python train.py --num_hidden_layers=18 --hidden_size=224 --num_attention_heads=4 --num_key_value_heads=2 --head_dim=64 --intermediate_size=576 --vocab_size=4096 --hidden_act="swiglu" --norm="rmsnorm" --norm_place="pre" --norm_eps=1e-06 --positions="rope" --rope_theta=10000.0 --rope_fraction=1.0 --qk_norm=true --attn_scale=0.125 --bias="none" --tie_word_embeddings=false --parallel_block=false --init="normal" --init_std_qkv=0.0436 --init_std_o=0.0 --init_std_up=0.0436 --init_std_down=0.0 --optimizer="soap_variant" --learning_rate=0.0124 --beta1=0.95 --beta2=0.98 --weight_decay=0.02 --lr_head=0.00785 --warmup_steps=43 --schedule="wsd" --decay_fraction=0.936 --decay_shape="linear" --final_lr_fraction=0.0 --batch_tokens=131072 --max_seq_len=768 --doc_mask=true --train_tokens=532100000 --max_steps=4060 --dataset="wikipedia_en"
Each number is 500 + 50 x the weight over its row's rms, rounded and kept within 0 to 999. Layers, rows and columns count from 0. Numbers have three digits each. The size before them is the row's rms in percent of the matrix's.

# o: layer 6 attention output (transposed), 256x224, rms 0.224, rows 57-63,121-131,192-195, columns 112-167
# v: layer 6 attention value, 128x224, rms 0.229, rows 58-68, columns 112-167
# q: layer 6 attention query, 256x224, rms 0.3, rows 128-255, columns 112-167
# k: layer 6 attention key, 128x224, rms 0.278, rows 64-127, columns 112-167
o57 100:467520529514493639499556501406564452527466454478516425460531435544565510594494548540475512494446456458603560471621534465449545401453449479525494504533472490512527527437
o121 100:412503454475445449569483417547463568470566502516521605543499597579460507443521537485512514539544503504451469468463430536610538556554458475484446490387489509493467528530
v58 116:485448469535548530467548499500537408575505503518383525532515506480434486453482483512609523434475501472501504473516414599468429582439573436483512486443361526586574496333
o58 110:554515461523480529610548513497627566529489555470497566535500531381528559524442541541528506532473538487462513419544592433522491435585475484542509530463598477480359552529
o122 092:450508603571469563531413503468406507482582513456490483566565447536491398553503492465465459514499575496555485513440472538495510534502542525478477524536478514523546446507
v59 118:455524534428528467579463448577494481561402492527540577534440563540487509443599555592494574495531502459502586388525521485548467515506543541493418546518388508545510455510
o59 108:618565525477495449539486526443464518459455520494473398492566471467456532520497586536544492441595475434531503468429533558516416506490483486500511476436541456544521465504
o123 102:442480476486431487390527507501462486481557471504562545520478475476484460493509470511442518497350439512491451585570481514506605509536515492654471552501452497471518515482
v60 103:517559472412502490512453535557464521502489582496513530466532461564492405501461478523526579540519449484542504529451466515496460523548427508457529499508554502486457527518
o60 108:520558529439506557499531416557472508482483465502612485512583491417472535475475607440454518379395478480473469514514562569563413437490602486459365577434461417476562477515
o124 092:479521420517428472468463528424516538507480505572452505442470506569500546394491483505512481519611587543464469543443505485439524515459492506533530438509471551457500494453
v61 103:492588619505525585506439503565495542429468439368537529480558548508434567552513426570440449529546512509551472469495582505518561494499513480507604469473521529452564480503
o61 100:472458492461487467489451491559493475530417443508445470424603434515498450518499499473534469511535450521517356465453452529445466495501513485483518496522492419502448574476
o125 096:573515454558598501541552516448583501449599543494491450499413571640528511558478536446510442465461535526477550548516490561522497550608441515451397489439553588421532521467
v62 093:491516497499483555510502444571493464381464562459575393565575510533485543541535431442497484573547504550443583548471520481388490533517446387430505488477425485544475568419
o62 099:506540456547420479532516510487548540568412400420500600503593471511461465495428466478447492474475571479513481523528460571477409400514497495447482527537487487483428441481
o126 099:560426525439511525492519507541595456530583569478516448452484506463537366488492555533475529528466459472482450529440541425608588518506515556511561487453484567476487480442
v63 105:526602411562495533616565566431531439548509602512515516526625527417507519562517485501432537530504512547492484597466511485398597481384499498433567515486600532497467450501
o63 109:485498513489535435593526419504468529472495383532443442446426493517471527429545427517545521481454479496592569568569516488424524583574522530477481544425464538575445552500
o127 106:515399558558510552449515567496507507577475497494507556383476554428509500462470521398457554540535452405466509455569537492601425472469424532483532425552483536545539539558
q128 114:525558533488509423495495462576584454579505501472495541536491533553575629467512488548590426492388487555370530502565496444475526473420535556465551473568620593447507531502
q192 113:551517556478460469525540522507473525516544588463528437551535447583470519506392555549436526501467399492475526557509576550503499487484540499541510483478411538596562538490
k64 088:478560504511393513534506513609532568494501471546461525491508567506537584346521438514485466513468525531575514523402525514572422530544488521524514624483501546555534448458
q129 089:474490479520463520560456541565447569520569494457543473533523489523499530405519546535446501512612468483381432472533483501529606489454476475479504516525569483545509447467
q193 099:511475492487442517440389419409475484576498535533476636447459495533459518476632564577469513516458482568441471462546626469492471478411495583488478454548475534568433542449
k65 088:547501587496468451558502510572492562490480404437469464560490451586519556553509439461516427486470513500507529543556488534487462367421508511472494493438476461507540449575
q130 091:490520486536584492532579548551563500486451569517553447439550476495482566495459418473531487436508466474459431575538564554527487471458474571531611444510405489535430558572
q194 108:444540512491475459576524433482555510566431502464542480459519514505473497580473497498507516519445542491490425508483497501494455481408484632550483628415531438498442534450
k66 091:465463525453509542497496526555464488428479435507542506541507462459476433501517471537528600477564464518462424466440573502517416546500491492506524465523495557423421428469
q131 091:482538549583553529438497531430459489507483634469460587454558480400469496558553433475446452526576471531547588456469505487541432438560517513535434423549499517553501432493
q195 094:585508424457518473543454438502499534456487495442557444474502521404424422450503495473536403488489478504497463489539511497505527380542455621465522434531575450521452432518
k67 087:462481459526605557482440554504453538531454497554517484518495499614493429411491469496555557539486481510553435473483482520496507612395450577492593486503468510496535462546
q132 095:503403527594551583491486532523489509462488511530607573538460510418442470451480519480509499492537521441541583468504551514530420558529515581546553446568578551458602589435
q196 105:501603515531534529548614554499551448572508466567537564472517511390421459490466505524485455530451621568465464523484474522476491496496454463533496561426541415520565493534
k68 088:565420499429530445491441527524438448506534457517568564574577556533556486548540476492500559464380616519574442614523551491462505457608588454610512514450498477558497407492
q133 082:452482508456511397537476557602532491531560497477466524505475467513529410510469540503532479501450464493473467569465493541525488487434411542547535483566530506603452553524
q197 083:513495483403502516475518553464515464546481496455520541504489511562452538512465436512482535578478548574466427504633595602475563496545497575602521476560485535569445582431
k69 079:456515474470529564516542472483460522477504491454472579564617564389577544522477513543516460468586406537544425550528425499496555534554555550451575498523565487488502447514
q134 098:486534525435532495504527572509463472582561485455437559448427583473492487543422474536490539604571523533524592496428448467504475496447466534534537501541472632540485564458
q198 092:555517476520428577540523493488440479441515427515461536546547623509470483473408462447544369440474446469597462473522436501481406510482613520533509509534509560499452506458
k70 082:467565496484542478466468672492529483449423487521547493533550532506424486572564511564410469488551511487479494526444511505463504564424497466479478485458441566477500519522
q135 084:481435593496517544430575534459491496438507444617559458392497506546543506466517439430549482479553549464505443539453514521561459416476576484448532416459487507507461448546
q199 086:447446567491539460510583514420528542463530488439505514497384532533589530505461383498575466467491553453502514461491438437519461535458463480472442444434396477382527445492
k71 083:474521472508420451507447480500484562493515474462458547582505569519452449480555602506453562463461477541517538544395589412497522471557458478553549525543479489486623540466
q136 091:502517418535516427494454336533499481498458508477464452584525440430486432527634536521450447427453422571464480463550462458530475521490536497578559581580470476435579477529
q200 090:499512522499483570458581466571518538430495496595518618472466610485465559500459508546651466431521454495511466468496473427502484569618447566497515431503496551496460494531
k72 083:424569569442452488513538469553549500526505474388417543485590446459519562497518477498500572466439453522518494556467558463517549419511576538491585424545445479489517493451
q137 101:433547532500477486507444449406416570528448522482569441518511487547447423508565512456457478507522506482478494469462439587541456523375465633497563459549471489547535528530
q201 088:413462532556544510436444558423560413616436498450530541509387463513477473543548512568432501508493460445480597454429449442504518485482562510453520446539488545479588495456
k73 077:478466521548486464475497460434461540584557502385424537477555445525424461473455505445526584497439458453502535490420580476486480530463592510429530551441565534521597524513
q138 094:447599513486565468462558437547521418492569478415511468558511479452524461476561444550573503561521572569456519516504462485537492464497611455540619535470537509529416391487
q202 102:436473441589507515492568508487459531508473572456489438495540547511535455573462469509568492509464492548463473491535576466487481458377501472491515425503474473505509506426
k74 085:497425513455516527485527525538595475450564499430525529506455491465465510594400518481489576463473400468423504457436375445510505480480499423487535550453483495493412471480
q139 090:520615555543460506519440523480553473426585436553516526558533483525560428568534552487464546516413614532528532540595503490480548407590550463621520535529470535530530573505
q203 096:507499450526586548502529524561434491529467574498455481461478393485468483478459577459500545474523509481495471529525504529499518453427490552446502365511502485480511501478
k75 093:633497509506528642529459521471537492498505448532518403442512428503586456544453482500416501417520460529470523503497459470477553451463368472469463412434509414474490555519
q140 094:515627472529501466507587504557473498545541507541433442468540536446496548575469569513492403501507572516545525556503494527545539591557524413490577547571514496445388561503
q204 092:490500424467391497586559502520491417468485552498498448537494574462489475411432585492490448499427459452405487476460536423527421450645508623525563513495526525462461490522
k76 087:502493395520483561514535440508507434487523460502564572581403534485583484561443517535479575554600432493464480430549440442534563392567540584445500433534436429459528562512
q141 088:424490586575440499481474487449478457534566595549466521484401378506403491449537564404494486534493440537527427550543511488520572511496533477461434542559408553528485495454
q205 087:535544425523482527510405494539539440473495489520500468548498542581499554461477539479446457504476405477506546466508493479577514483520564558451519545478527503436502413451
k77 083:435532544540491457618441510494463520524518507362537532570466418507486506440513536572489485451493432466519574486543442657497510565529537497593456549613578560532533577501
q142 093:471566525537475472516474557400560488495619484535536508574501486494525480601443476533587528467539505527550474509476470504475528594523565402543410590591526514495412484517
q206 086:463541424476460479606559486569486464520431520482430359483485468512524559458460452497589505516438523526551454512439403456525528472607540464426469463537449524451447482417
k78 083:501577523574508588503547486570519515415496520556485470490507415559504547524507580504399523502484518585499526546534489474459531516533461401522465497555419481474471544515
q143 094:507533551614548466537490532400537505576477421585562457531477502508470458554541545527481532594516512565475511500530647553501507472474501623542408546490465489438414540573
q207 097:538520483483543539524363474479521578482500449450465593476387458487572549512654520491461469449486439511496549514478506583532482421447526551450450500437533541525500500493
k79 086:521499582474503523506460577517555481513501562512497483522536438455532593487539516533587422465497474600459528605551383467461562502484477548471502451535508461507557466490
q144 098:465532479401508584555473371546472477518531506471470472480473441583543543574517528481566502449490500491482488566456428509503528575461551459472564456484503473490470528482
q208 095:517503548470538480558471599524444474499469535494441438535489507458508552473431531498549494389387462454481554435495502508562466610399531500492491398414427571414493620451
k80 103:432483550490467371371463554493397589613529484501522561523487525499514453484488432541475511534529483458532509458515477578457512496474487525480530586521499438418559456473
q145 103:531491471513555471492425420506482561499493408434454523569559536496469601561491547567488471572389533497418600455509529448401564477570498465608494588528458492442479557480
q209 105:473535448482495448520488405498569516461517502550450445491471560515589495433473525564501476528581445484412445571426431471473482526526516526503493464449477499559544431495
k81 094:525561493511494504569490530442484496629483525474471543520522421524501476462444503485445541493496547518528610541486467522659577591561571475541413483375565495542557527533
q146 090:496531506492445453535465569415525519526448485434471448542500457498418433473445515488450489473549473457468486428425492516525420518507485598445464534560527531558476454456
q210 094:573467496458464516525506456499511587552412521554431464509470547426463494544481508596505560511466412564589472485475477451526493570450425459478469442506532452503398479499
k82 090:421570547440523474483486545550481538461503496629438519505547437383476507507599507517477473459521453544494471499447486555523465539505507395520522480477563412474499553391
q147 099:472564540467502517589451467405416478503540573528581515465500485455533450494523557505534553571470522579512419506551538509522533474480508489498371455462530544429531578533
q211 102:458468436437504406493549449512440482544506390382560453496539541462509530529580474470600465446429423491546470460541486456509544471447537461442479512558480523514514507544
k83 107:474441431553591424505457534508544533433401565481457590432496455566487485585575423515504520482576451536499435485494418391481483478442507502528477519442525440432510430527
q148 105:547544561471465490559488423543538481520594497492440479428614516477406536478544429483376473537530506530513538528532480513519466483486606536517396535476495476485535542469
q212 106:541462527574495482525508551442507397435466493495510557471400461540543459514568540455526462442498522454493521480495592530505500528442475508450526532489453549458558417484
k84 096:500433442486499571490461551467574444495487426573510487474414542425512514495618504416559497586461533519485461491604450449494458503437520379487520466496528525504537460451
q149 101:484509559457542510501542505427531477516513409565426550556485467407523471529538484458432551485385493426566508513463501441554529481475553466565554481397413467477496486552
q213 104:541455564554415530488550535496386527527486416473562551482480490591521543483531520532478519502495549427592446508601522482488486461453506446468540425503535690352415467380
k85 098:529440460531438514536550524474422533498511473553507476523510485484477539480504525494471545553584482448485472525521448508539545526441516506502542514466448508447453395490
q150 104:574447438532489467464493541536413618467584549463546465445482468524524518560529422459468509442546510573463371518444517540456429523471427578476524490489449536546436536428
q214 099:500523482469431503491429484428432491485471486445374582533534479500498541470558442534429471544500471501357416454554523561494481472472555547514546436477445474577459453486
k86 098:547568520403459467495494501424429542644522564445546553580456535415437545483470483511476508536512504565508498438429564481590516565518494503549503541469445518484528546505
q151 092:572479555525550518423562559421483552540548524479425620506533532453515520448455451558513551489370596488453478526490552549508524495552494501624603526533597612488472442502
q215 089:488531569454510490573527485571510518474546398522481535662526555432482591493517413488434454440490496520583484647392425445527526511475549518484455524513505489529404511603
k87 094:528587572541573521436447580405481490551461539552504435613476523539495548573533495538563473507471433570540582450489524432546448475514527504493445560455566525456462447505
q152 092:449548555500450490430599479425488596497497465504472537529478538458496480390485619509398466463414459501508501475514576520530495498467460546470560485369509584450561526520
q216 097:501608503465558515515465523402527574579502482377532541510485491487547571528378462558493543569546505498570534443449514542465455534486483530478527570574609469491426506559
k88 103:548494456555537401484535493558550425445494505548550430411505444468459454599535481561435490479420493423591509408458518550516531547465453502521511498601565444497415515557
q153 104:549404544472441440510461545440521546529534561547521474385540521472427539462493556416489440427623490487508485481499452501522453511459496508549512508560505444519447494522
q217 115:588494498589466459450455563460470503507504530494522517564525479548366472455463537477488491536437587436510444530455571463489566479500566505473514454529502453536536458420
k89 107:475553546555581428513495458393497474452377486441543491619508572524457510514511553501562536514486495498584489497465509520536434538372518546487509528541550515499442541459
q154 096:439514467451554498507518395489518556614499501521489561525414524602499503541492549469401579523440524438550503488485560568473461555524456465482510555411490556503577534441
q218 111:515460546495506517520597529528523536434478488367470539434590509543390532554550503507524395591501623468516420446332484557535523523401492453508552501555473535514469493491
k90 100:495507464536527480553496566572471509448472452578411495479590475451574481361473506523498476496450505449532480485496514485438574606483461489545476458475460506481560536485
q155 103:543449567535487347551547396503511523447441452571483615532461534514422477499537512484517448462478387558523444546495502521423427501476442477467503502454531449549419468481
q219 103:516452511455454504502505507525437541502464438527428567531516487518490496601502505489564443457438513479511477443459480488530552502447502506475374524441504426444583474479
k91 094:522527519544438396496547438510391591462447497631536467624444471430525539576563529536566608488517477577468462478507466478453484486545461535463458480494489493517534476501
q156 098:630557486502527498486515534501437642532461537505550509525474516474571446424473484425510532474474522508494426535468490468407456460510570542533535543481514478487506489649
q220 113:530531528504451516523475438463360551518523476432496537555473473451581600556512542486398561478456569491516465493578492409500417519435506539503430496526520489458521427525
k92 101:537631376533447429549562528564490544517492510419524515498515435411497592533481517480449598546467447594499495582511500512433508550534598396468452441508513526458469526469
q157 095:419548513461416510475488522524553558580589491549510507544464488504455513466475537474573463490440552425474501490514523493518459520439460421497539514467567506494515523518
q221 107:532461569548462457443471500402500466481450476484481511464567374491502476489495536431487462482576552424496493532423552625535462454525528519399534506495509446431499519504
k93 103:483497517563479567484483498530570476534543475520487465639560478510429452570447489567508403473439460411578508472581576450503599581565531455484456461420413435508497425517
q158 104:472539443523504488558521532483562554486580442526481503605479522628529502484524378540501509595533443623518507635542444576530425488483501485476538492386566435507421462514
q222 100:490461611463439542562502592532423441577534541524600494468519507490526517517435392522537510491452520423513450526510549521537511487457475499538534603508607549432437536503
k94 104:485591453606435520539509519516524512550569475526437378513591477531483483537465416549472540485581465503569502586503526456427459524497429498480522537504501498494463535492
q159 104:463359481552512488411480487614508490563539574509489568475442561480431504579527538389522506517569512396469482457455481632513474445428499578492547557523444488578443516530
q223 106:468522464480490492564492443457564539600525393456519627490541506513602489473487602532519432464529510509440491514563526499476519539575464506475446543417486575492571609541
k95 103:461446409540517435457494516447519543388540507494539536530412615576453541466470566528486481458571550645548499473543424526497476554427473543557462472571453547450490477501
q160 124:550496441405496539516542443494613516495552505443541456599564470493574514446562450567479576551463458609430525519558480603472572493566467470521609472428523541416561513514
q224 114:525499427548498486547484508525509416433473518419568549561437445591440540552509425500540559585475442548494445565565394555537533455452515514521503515487593502511474485511
k96 124:427514520440514496495571521457532527492534454533456520509529568514513600569435478552399483553448426549409567579528508514583519555507562475613478464447483536486417473504
q161 118:526507463538568481478417448528509469548530542506464520558489401547607494587676479450459444524549575489516458488555506495422496395578551458496464429554547536431602493533
q225 111:439506522491496467490528542487465499490570469475464473471426486416493526435508449475527400511517524549466427474518493423492570574527493560487421439537546433523520482499
k97 095:551546534516521529512520569405454593531551461566548625530468519554518590574565522542484506505536465578505495603531439514505577541431473576498524484409566515423448534581
q162 109:480418446567499492546568504522489552599570479454444588506531489430479519566443430476570545466454516464373531453491550517447525512519553509531426523539490582478549457475
q226 109:384457540483604463508477510472558615461495548531451438530513482500621545543537442597454459540469483474443443527529525492482521589450522556502543457460527494490430477518
k98 106:524480443506537438512403492348468551501553584454577555566417445347515514539467484507437522525437437562474474481509457503593538451557486436535436509496475525450526509491
q163 092:520486418593532548463537472454369493476517453548582380410526514508490452421537483493578493464506481525563563537406469566512425474554534482478561530486455511475578438566
q227 107:538396475569550492529508484566512451496386512472441479477426551470439559497485531474469516559489547513593497514407563524492568510445581484543573495528478477510508527486
k99 102:479518482524479434522568474507434492503511505487442464528469474439436502486544440463506534528513512417586540429488452495561457470461475595404448566521577541526408495504
q164 083:521524492451415443533532601517487524491413460407472601441548476424498589546511534609519556459419564475463556423539636427486553458453530442506482459426551534511498584566
q228 090:476486497510580506502565577523500466546483565448532553487428481467385513502594452430492400496527522478432413516495441462452571489486420538428610508504565428526484500474
k100 104:591518440471547531515442476506554523428441488554520465606544513618563524454555544426462493547541428592486564499545481536425621490614476466514593554504420571500482500479
q165 080:446525548468505468521485541490532617493398498532514502520450403568515460499569421457416516434569548597460518580481581558439602482480399509549525540510441535483518496622
q229 080:601438478498516531433398505557467527481492594519441438428558611501563408585455552586488482450506549496443421449468499456552490474561411473542425464484453508466466546446
k101 100:480446507466583532473558422463467457410574500474527476490487543544478456651491553466562520525434486464587493501471459433496440449389485504531513570452523432509449466474
q166 094:505531496550572355486593517524543475477427530483494467424487524451437522456485531493444489442497532537496542379493564458571464565446519426494495512508479465471514486498
q230 090:471508518432463570503561475464610467535514544502512499476568515447442497588461448413446529453345592425377461510493511416370535446534490500532470496493542446468467460463
k102 091:542481417505465486386553540502366532444598578557475541518449501425605445404449494587448605574453426550509535509489527519451541469516459521458516548613440616483527402436
q167 087:532470527480499550601515586477531544527521555424412504528455511453503524510398584409429458481477484472428444465468527545486483526512485520464436528484509530519494384511
q231 089:429571468594486481515528561502529513513465589460492449552496528512493459537414512467491533477513515428454559455560464471489599512546425452495512562509547487440491524402
k103 088:442438528419354424378475483484516456454466472546510496603526505495496495522455390522443505437512536519555561521404543498479532571483485480527627533520542525522506538507
q168 086:450498314507467473570538512477526531545437425501415478431541545564485537414545525521510440531529484577534571517448521585540571550587536511518551527531511413437488526463
q232 094:489590533481484478509457491543505498563466428445642590515504525515529494537458447500517527449554502467586420481498451508501426369590532422523499580534485547530558524520
k104 079:544494526499487521518519388474429551438463504461497465530524406495515472488446552498516487424506458567519449525597506527468607446549562540568404521569562565484523519562
q169 088:543467493521448482534513478547453448428442606569459505496505489534474514561477460502518476479603506537566505581486462492454522580583465356472549569481473577486514537547
q233 087:457538480500431414531529507475448447521507550455459606552510509504472534447504508446431439403526472537495533496466520417477461506525392554506462620535513464456488425471
k105 099:548444496478467616595549507443493522464480423468488498417482564524559518452406446540484533467493518577472534490441453535509516537472516559557535452560485573463453476462
q170 089:452550537528506411506479466591525433457510492466493464497549464415458600473559642477463535538527506516440549519542468465564463485538556522504462613525389518460516497554
q234 099:524553449486442434529541476521523478417501606511547547598475492545475435473480544580456567500535552491441560563498501496605422519572568555494562493502482513460493494526
k106 095:441473525618449506501547547537514472462509465448537462611511495474395546528560594539545520536471514474468470440512575488544564486521486481582605511514391541555579492491
q171 099:536516573469558532542546510500575453551527448490513551474497523441417456450567456477529491463505521528544575490455495412494524513464539566416370475504469482537517475457
q235 087:535448503463561474533593472487531449509576582549492544475580455447466440575446507480388506563509442550505445519532617645505463440459510490517489504462459514570455431501
k107 088:477346473511505514568520534434527537472579543526510566424444510526612500469511446441396638518534497395509500517523408492456513425465456408585477582515468516568442456522
q172 093:541551548541480512443455458526501545488466439483477524524542498587469505546477484537475485515447456450546491453376611589515480512510434462468552508439410464497463508508
q236 086:559508523365509439466502417572556487474438600535482497528418478395415497466516396519487546445524494519553437463529458395531453536533422471515542479443503471530494534516
k108 094:480450528486611521495472467537523505455469433534469467469560521441527474539539569472515515534460536489496525433495591512524545496443445539451514398506399481473539462469
q173 097:480522504537559469543477431537483456450566464527512498464504577489529623562491555554588458485501504542557466505474498481580540566511504510572445463545435510477477581442
q237 089:424553565526512586387516452493500534550520582463455533436444389586560432553532498466424525455547540571468530449466517485489404479462508554463450514454513558501514431452
k109 102:514492467520485478568478565539641437490565403524488397435475470512496459484504492460510480552466537423435570446506441539562454564542562552428482413425493487493476457510
q174 098:492567482484434451516534618506457456512536499537458481594427527482545537511487443495537489484473572559528504438451489469509499509540495504526434545437501471549431425580
q238 102:404490440476508513447554455473434426465463531444491493520520484411500452487521587450460513506552531438412599483517416521543486447531423466418534529589510451422494446502
k110 101:598541458477472427565422550525572494478494499550498577500542525490466418469571586492549426478465567440399422388571536489520565495558404555481481443514472483516488516422
q175 097:456529533502504563540455503515531539447512561528603460468565480537525465619510381509459515576454459413491476468477594556451474466565551492540500441429465423535496560451
q239 095:497457461468435438501478523597530531587522515418487440455489530509492537617429509497568520522515534538515476520524457491521435505536480383490509539464504433443484582429
k111 097:520468479520440455515521492450515488573505418499515444448507591426522625494464441458476525494653432459516528452542525478535413568525450503490558598422445527511566512452
q176 100:389474501586451504481490461500517450456520499567510508530464460423529478511521443466533459498469469537464428566432473486478433445439417458453541499612416574564554571463
q240 104:510503551570503573533443446376567475458539510455512525485533508452559460473449504415391468562568489497485459455416568521584469453448532479487506506516525529487507519407
k112 097:499522509388509525523490493517437519442498465439456499532543580487435365482440499533440377600469484507418476446500427520448519461491423504465554494533479524477450460562
q177 104:491508513459432531472424491561567577437512555523431405491488510498540458502495485533507496463532410579515499452502434473470534453425548512525607480425582539465462427485
q241 096:554506558561518556408496456545491553481355554540483588558500480476475443596492519542453487537473505498473450525384474533534459534516464518507560547553516445492549482555
k113 100:533533476432414428530469524592542561473526470427548441367514488443553440553434531457490544502548504400482553437526497523528415517499481520370486498450492444538549497495
q178 096:511596509531424538461526474522678522434492592499391534636409591540481449472454516469524532581451583526430531484502511397463437463389514556441459523544510432528535445446
q242 104:560530472524416569537464442507539577450441375489516545433528532547452438569565474469490529473589509509425468525539437421445373451532489509522542549585494571554438513619
k114 099:460523502492551512476525448473506500507488523554498500489571447586528545543438466476462443522518449509470375501559365506397483451445476477585468473527475455456504431483
q179 093:569516492435614537538526578493452499553527538484527392492554559444522501566603427471450466433512435487426512536522469493545481507514446533510500457421470488530611526516
q243 092:393577535418500545427512549438459485541448524493528460456567510542484483491417493471450478507529552458455487449511462519510511563485400481508525497464529462541559445483
k115 103:409540434507438498481534584404492539496510515455579512429504505442489463498493468566540441483554550469512597487467424523561515466512517502438433540468508552473568443569
q180 102:382487501499527513564456554416406490511501447491512495456452368597548432490491529528485469553611489497419530576468502536605582463469452518443553579467474523455445629457
q244 106:502452485425568493494655587534459495530508546536582587531433467387469514536510461582484551512538527552468490515474523490540503528545462551526548525591561481438428504483
k116 100:481520547571562420519471511504510417458560578451541500596506540522484513499450453551448556480531534458504575504510424396537515457506549539563552567507561499516518511592
q181 102:494472409488498511435462377469482547476481482428458531452546445517477536427510543386434428466639439475430485543504445573413443517531544552389509408527526510549486488534
q245 105:465576496521505427410494507515541532492452499461518484596426523524446495513484539571471497499502503503465550417408571522444474499508430475483483436518456531437535500500
k117 097:506543371604569510481450534528512418495448492530522516561516491588441538476477512451447474547447422478495404475515524493491577480582553459530510552458597484442610502503
q182 120:450564554625465469596520466516511515552476479472428556501523519549521525522467503433488506521603573475437580594552528475473483508535513398513429528538407496454518522425
q246 117:453504495521620509480470479580498494478400608454520505454471445545473423507533493443452451488544583451598525483355455460518419468474525543519569532469463457536555551557
k118 092:450479422572453515466459557551530443423536419417548506488552503551563366537484427535477490469507505467466602545525522445488506552484528519514512416505367483565427522536
q183 105:456491480539464581418544492577579463561552525468530435534600556580390553436462508470497503502538538525374481554558523486540529580537465568499485472520485554460523518498
q247 108:516508578496435461477461479467529565593569494527567508542451525516469498457593490491444487492544526543407476540532495477513417510498580495483474444552584504601426431456
k119 088:496489563455454496527414526453589546576416510520447397436518567487380458543465466474537507477418473516481606482523410529487506473538479507524488565525453481511454473519
q184 098:552491526493479546472481534401444459563495451551419490408512566438497555553497489457544417386480529512505453578444552496532418399540534562498462490486493574549473464588
q248 097:533507479448447518566547484510434345509545401475588513511490469491492602456458517498468480608404474469482541537561441548468555540448596553586507435411572492490609480500
k120 101:522500430525512456450503540398436453502517521484542568544472543523516469519567519486515583548469548491476548540432518446538476393511500564427595555446505560457556505470
q185 115:486457446489511506406420542468461497405513526452422463461427523518386565517411479518507621596548416482466437504495455505426470531467486546523503541471595571513475520541
q249 096:459529456393487458470527437479454506505481560625543432453486506409507557470542514534444452412476539448439497561574523492504479480535477424450536461495506368452535459436
k121 101:449494545471483405447458492475490507580558501479454483451545565525416549464558471439445461520596395603480464472429411512612439493525510549495575494490504470472476539450
q186 123:470540485413473498434537470500495496507495484513389450526512517498501592485513549544456508537537431509474483412609472458510521532507542423403516557455459533432485425483
q250 114:672563458496452477537479591530515492496513470452532541440373489456487481504518504450565525465490564535551464580479444565475550488503526568495560494548471511572421346483
k122 100:491545473486562423469528487559534556440512526483510544483567467463502619512607575543513564511474436613470508500578513536422597485546541440500510560490524536484480444586
q187 099:481554375478614456486581537480450468564503423404609564468490497471529488514584482585540422482534511484506462505498511482519486589532468495488493565561519467429529462534
q251 097:565379461480486493544417448594520524533558359506557490470458464508469515587499483517534522450551575537601497375529500482509516500604588519462532545451530490487418498524
k123 099:485451518569498501539497544555446483486554471555583582363464554452488524546454449515557511538507549579529492474466518450408493544478522469504456526611491476508357466498
q188 106:489532644441546384422499562479555401548504589522536495459485476532477474502501470531500495431430463506439617480469403512458539530563519563483479491519427449487506479497
q252 107:520538442467454593515457548464495535563475415481491502486495501547474484470469480538518381586439479553470531438559426531474485455477579586441560462486473438550468396503
k124 108:526515475523485547494466516535509569533505494492524557515491523490426492456502474521490484511550527533508556528488465477426444567577518422365573532506512449503458464420
q189 101:502538484513528622531498436434466499531482431479467499439561441510528522559399468485492478461570554532483523588461451523497547526586625556511571435514578534425520570470
q253 106:501447457483520503578447554507574548486542433506497475530528518512521534483540622533538478481475427537459425524493526415479624561492481607553471566520498485481520523508
k125 103:529512500520517579558502543518517543437455515466610495531462461463488521565452510439509501491558525574477494437430566534490387482554366464495522491531543577487562540431
q190 100:514494487525440492505572597501550484484442480434540528499536569427474527441595462616612510599566485441460570558467499541593491537515480520524480403521477431536544546569
q254 100:686428420538491535430546525450511532440472475442593523494441495522531501563477524410485594486514452520589445502465562489472451459457458581481552519576522530550416612539
k126 097:498529438493460531518568514498481490558437522532519506447482465515413519469513435507574530479574503477446488387489451518479483405484439506504398524449564366485521671471
q191 096:430460536506414526470540487576493452456484587560574604505447544504471457517501444527442610550438467467460517464468421651482503512480477434382493486531446513481434446501
q255 112:470474508420432487485422553510505498471540491534470489375475457488557439566511419472415431444554506479402466553372532603501448521491496506460573467560448457544432437519
k127 113:558528518437462492550467433569434426505496539413379525451520537564470464568471481594483472530517449481501552536545512488521465491633456551519524454426469424480515525543
v64 106:463531473525564424379596508538477422476496454598463553577508443529424533442524434501615534503435519535483536440471469527481506466567573514485450436527488537517550421546
o128 093:437578497460547579564478511498478489479516469380541494568451523462606495473508548477535471532499555528589600508532540441465459510455433469564472492526546423489543501594
o192 100:502466483523432534596494415432525524529488536501538504414472419608448483559553461516503518462494461447528445534512584541456419489545499508483410455490463567508435516449
v65 091:502403558420533463373410440499504489534477479513439536546507549504461610506543530464572597392505520572501466495476437473497456591506506478495565501474411560524634550528
o129 105:607582461479542563510544489400485552506520499521497575387497429569570477469450481450499459514614487514465525559501539548539505471513585542527599467527606468505476427477
o193 102:495510443455501471555508459461438458556440420463552460590436551381588459460506437562441517495385609451473449452581410493506471513505467509459406471513438464521505526469
v66 092:475526559497564393591552500444514517454556535475491513514485470458555484537462489509568539484498577482595460491413503511529430545459430552513493489462611552515492509459
o130 101:444543336500510549413500499446515464489479446533539495454450494517463595499531544575478452492504409481454484458490434453487491443549504471482573502482427447536562491505
o194 096:475467424625517489431474498508556434595474534505387485592459535544600484610460442506466516500477494559481467431478443513454467483488532563481515455503511479505442587446
v67 094:552498523578490575520516459487529465468594639498427486457475481452435487465500454551535462525483502567540488568457456481587485509463501478442477414411447511460538520407
o131 105:469425530410496538442475621489462538502481470424497505360476489477600476498521493543496557483494600490372451504461500486580432473521528461521552472572489462501385472427
o195 100:414571428493506464531546432551498481527399471526580507587584447564389539505524562487510500476540414447517566467518519489495488488474530525493464570479502496560532526527
v68 094:484532520577561456511453523468527459419392552509569595575430367542555435498455524449586500461474573400499546510482495461525523401537470602468540519555468403416502408464